{"n_head": 4, "n_kv_head": 4, "norm_place": "pre", "bias": "all", "parallel_block": false, "extras": ["capped logits"], "init_std_up": 0.0277, "lr_mult_down": 1.5, "lr_head": 0.00329, "grad_clip": 1.0, "warmup_steps": 200, "batch_tokens": [65536, 131072, 262144], "seq_len": 1024}
Each number is 128 + 32 x the weight over its row's rms, rounded and kept within 0 to 255. Layers, rows and columns count from 0. The size above them is the row's rms in percent of the matrix's.

# layer 11 MLP up, 2048x512, rms 0.077, rows 1415-1425, columns 256-319
size [107 107  96  97 110  85 112  91 100  90  98]
[[114 152 121 102 167  69 137 110 119 122 135 115 159 150 105 119 171 141 116 156  98  93 135 115 158  95 196 163 125 170 160 210 101 135 141 114 177 132  50  81 150  99 123 160 125  93  94 196 117 199  66 132 131 168 163 134 125 122 114 120 164  93 133 163]
 [ 87 188  94 122 185 194 143  89 126 164 109  94 117 138 103 100  97 124 154 131 166 148 114 141 125 132 100 186 170 127 159 102 100 118 119  83 143 112 170 144 121 105 121 129 159 159 126 165 119 133  95 114  76 157  84 126 156 159 130 138 115  70  98 142]
 [ 75  93 154 182 137  83 101  77 158 173  74 107 185  98 122 142 132 141 122 144 129 147 149 117 176 148  72 122 129 152 166 105 149 145 130  96 144 121 113 184  94 120 171 142 153 149 128 124  93 151 142 100 117 133 167  85  69 164  95 136 102 157  95  97]
 [145 126 100 116 175 168 172 182 143  86 153 160 126 139 114 146 139 103 113 120 141 137 100 151 112 120 148  74 133  56 155 131 119  88  85 105 141 125  88  88 108 118 164 118 178 183 146  93 106  67 182 119 112  97 110 135 114 185 136 143 147 129 128 105]
 [133  99 116 165 149 129 109 146 161  69 116 167 158  83 100  97 116 129 156 128 113 167 149 194 159 144 144 118 146 106 120 139 143 154 105 110  66 169 158 115 121 130 132 159 117 136 106  33  53 159  82 149 164 167 128 123 148  89 168 140 102 145 105 143]
 [131 126 131  38 117 160  99 117 153 124 126 150 164 143 141 107  82 146  92 162 148  90 125  98 146  28 130 146 164 151 121 105 150 145 125 159 168 133 121  84 122 161 146 167 138  62 113 153 170 150 165  89 129 111 104  92 104 102 110 138 103  91  99 121]
 [118 150  96  83 153 105 192 112  93 186 131 166 185 134 148 107 147 129 156  99 157 129 114 128 129 143 163 123  70 136 112 150 104 157 101 111 190 123 151 127 140 106 137  89 132 147 124 108 109 160 195 144  96 149 110 123 197 110 161 127 109 130 111 157]
 [147 187  84 162 137 183 153 141 138 145 179 117 119  89 111 154 171 158  89 103 163 131 101  90 117 121 164 140  84 172 137  86 206 148  88 125 137 127 114 149  71 145 138  96  81  62 140 143  85 121 116 133  97 170 137 131 104 136 146 189 121 158  88 162]
 [151 129 105 154 114 105 142 112  64 142 131 191 141 116  91  84  93 132  68 100 119 113 129 151 130 181  71 135 173  78  83 127  86  99 117 149 157 107  78 141 107  92 143 151 135  99 135 137 144 104 144 143  57 134 129 151  89  87 179 163 125 118 139 106]
 [154 128 163 124  69 108 115 175 160  91 154 168 173  82 122 104  68 165  98  97 168 106 110 112 116 163 175 168 129  95 145 104  88 113 170 128  92 136  45 116 141 131 175 128 141 199 186  68 159  72 164 113 109 123 146 135 104  89 173 129 133 125 161 135]
 [114 115  95 173 191 148 170 122 143 114 114 116 134 166 147 136 119 200  72  73 127  91 166  95 129 139 142 188 139 137 125 118 116 185 138 109 124 120 105  96 127  99 113 193 131 120 123 107 134 140 119 138 126  62 152 184 132 163  89 117  75 119 205 120]]
# layer 11 MLP down (transposed), 2048x512, rms 0.121, rows 1415-1424, columns 256-319
size [116 104  92 102 102  84 106  86  98  95]
[[120 146 130 136 139  84 103 138  90 114  72 179 109 125 164 104 174 175 120 117 156  97  98 124 137 153 140 122  79 105 145 117 130  99 169 128 174 124 157 118 141 118 136 158 113 105 211 142  61 135 158 150  90  92 144 178  24  88 160 177 144 102  72  85]
 [179 196 118 146  74 113 169 129 158 159 137  96 108 110  67 113 151 149 141  96 134 166 114  96 123 142 125 103 181 145  41  78 145 145 105 200 176  95 147 157 137 125 100 165 144 164 151 187 137 167 111 145  94 137 157 154 136 175 140  91 111 137 124 176]
 [132 132 115 123 126 100 115 164 118 108 114 175 144 109 131 122 112 113 126  96 149 180 147  33 141 149 107  76  90 134 109 139 151 146  97 128 104 106 115  98 138 169 121 119 110 128 159 158 113  81 134 189 186 130 106  93 154  88  93 135 107 127 136 157]
 [151  55  91  93 110 131 153 215 125 176 143  95 126 131 141  83 186 155 151  89 143 115 101 151  97 150 141 137 107 122 120 129 148 151 110  96 181 138 119 148 157 115  98 155 169 139  97 101 164 121 153 203 157 180 154 124 108 155 158 177 140 142 123 147]
 [139 131 103 140  98 107  59 131 101  78 132 160  98 125  80  94 141 130 141 145 116 101 189  88 145  95 138 115 133 131 104 130 121 159 144 166  94 169 113  95 132 100 110 192 120 126  94 112  87  54  97 150  94 142 138 201 140 115 132  80 150 175 119 148]
 [126 123  87 181 140 130  97 188 129 140 139  97 101  84 136 155 132  92 123 133  87 123 207 113 116  92 135 135 121 119 117 102 130  66  86 110 173 160  99 143 171 115 136  99 171 198 100 173 114 124 148 125 180 150 105 166 104 144 126 133 111 116 135 144]
 [118 106 166 159 121 175 110 114  75 164 124 153  92 192 110 130 133 158 148 105 183 126 121 111 170  70 145 144 161 116 147 104  73 204 157 120 155 121 141 190 170 190 163 116  77 142 156 154 126 157 162 104 146 127  95 168 167 103  78 151 115 140  90 111]
 [109 149  59 116 156  81  77 122 150 148 135 153 134 164 108 148 141 124  57 146 128 160 103 157 140 156 126 135 119 118 159 108 184 163 142 121 151  78 141 144 105 106 104  96 154 208 110 124 182 137 105 102 186 144 120 118 137  97 136 114  94 122  95 173]
 [118  95 131 170 160 147 170 173  78 149 185 160 119 137 205  84  88 115  96 110 122 120  95 143 134 134 105 158 182  42 182 202  98 102  78 112 191 168  66 155 129 135 114 119  98 107 145 150 114 138 128 104  56 165 122 175 181 103 156 169 124  82 128 110]
 [122 143  97  91 149 165  93 121  69 132 104  60 108 129 139 180 125 131 220 216  79 178 112 140  59 147 104 128 160  88 137 125 138 123 129 164 114 104 126 143 184 126 156  96 135 111 131 148  60 173  44  82 146  58  74 180 151 157 108 126  99 190 124 132]]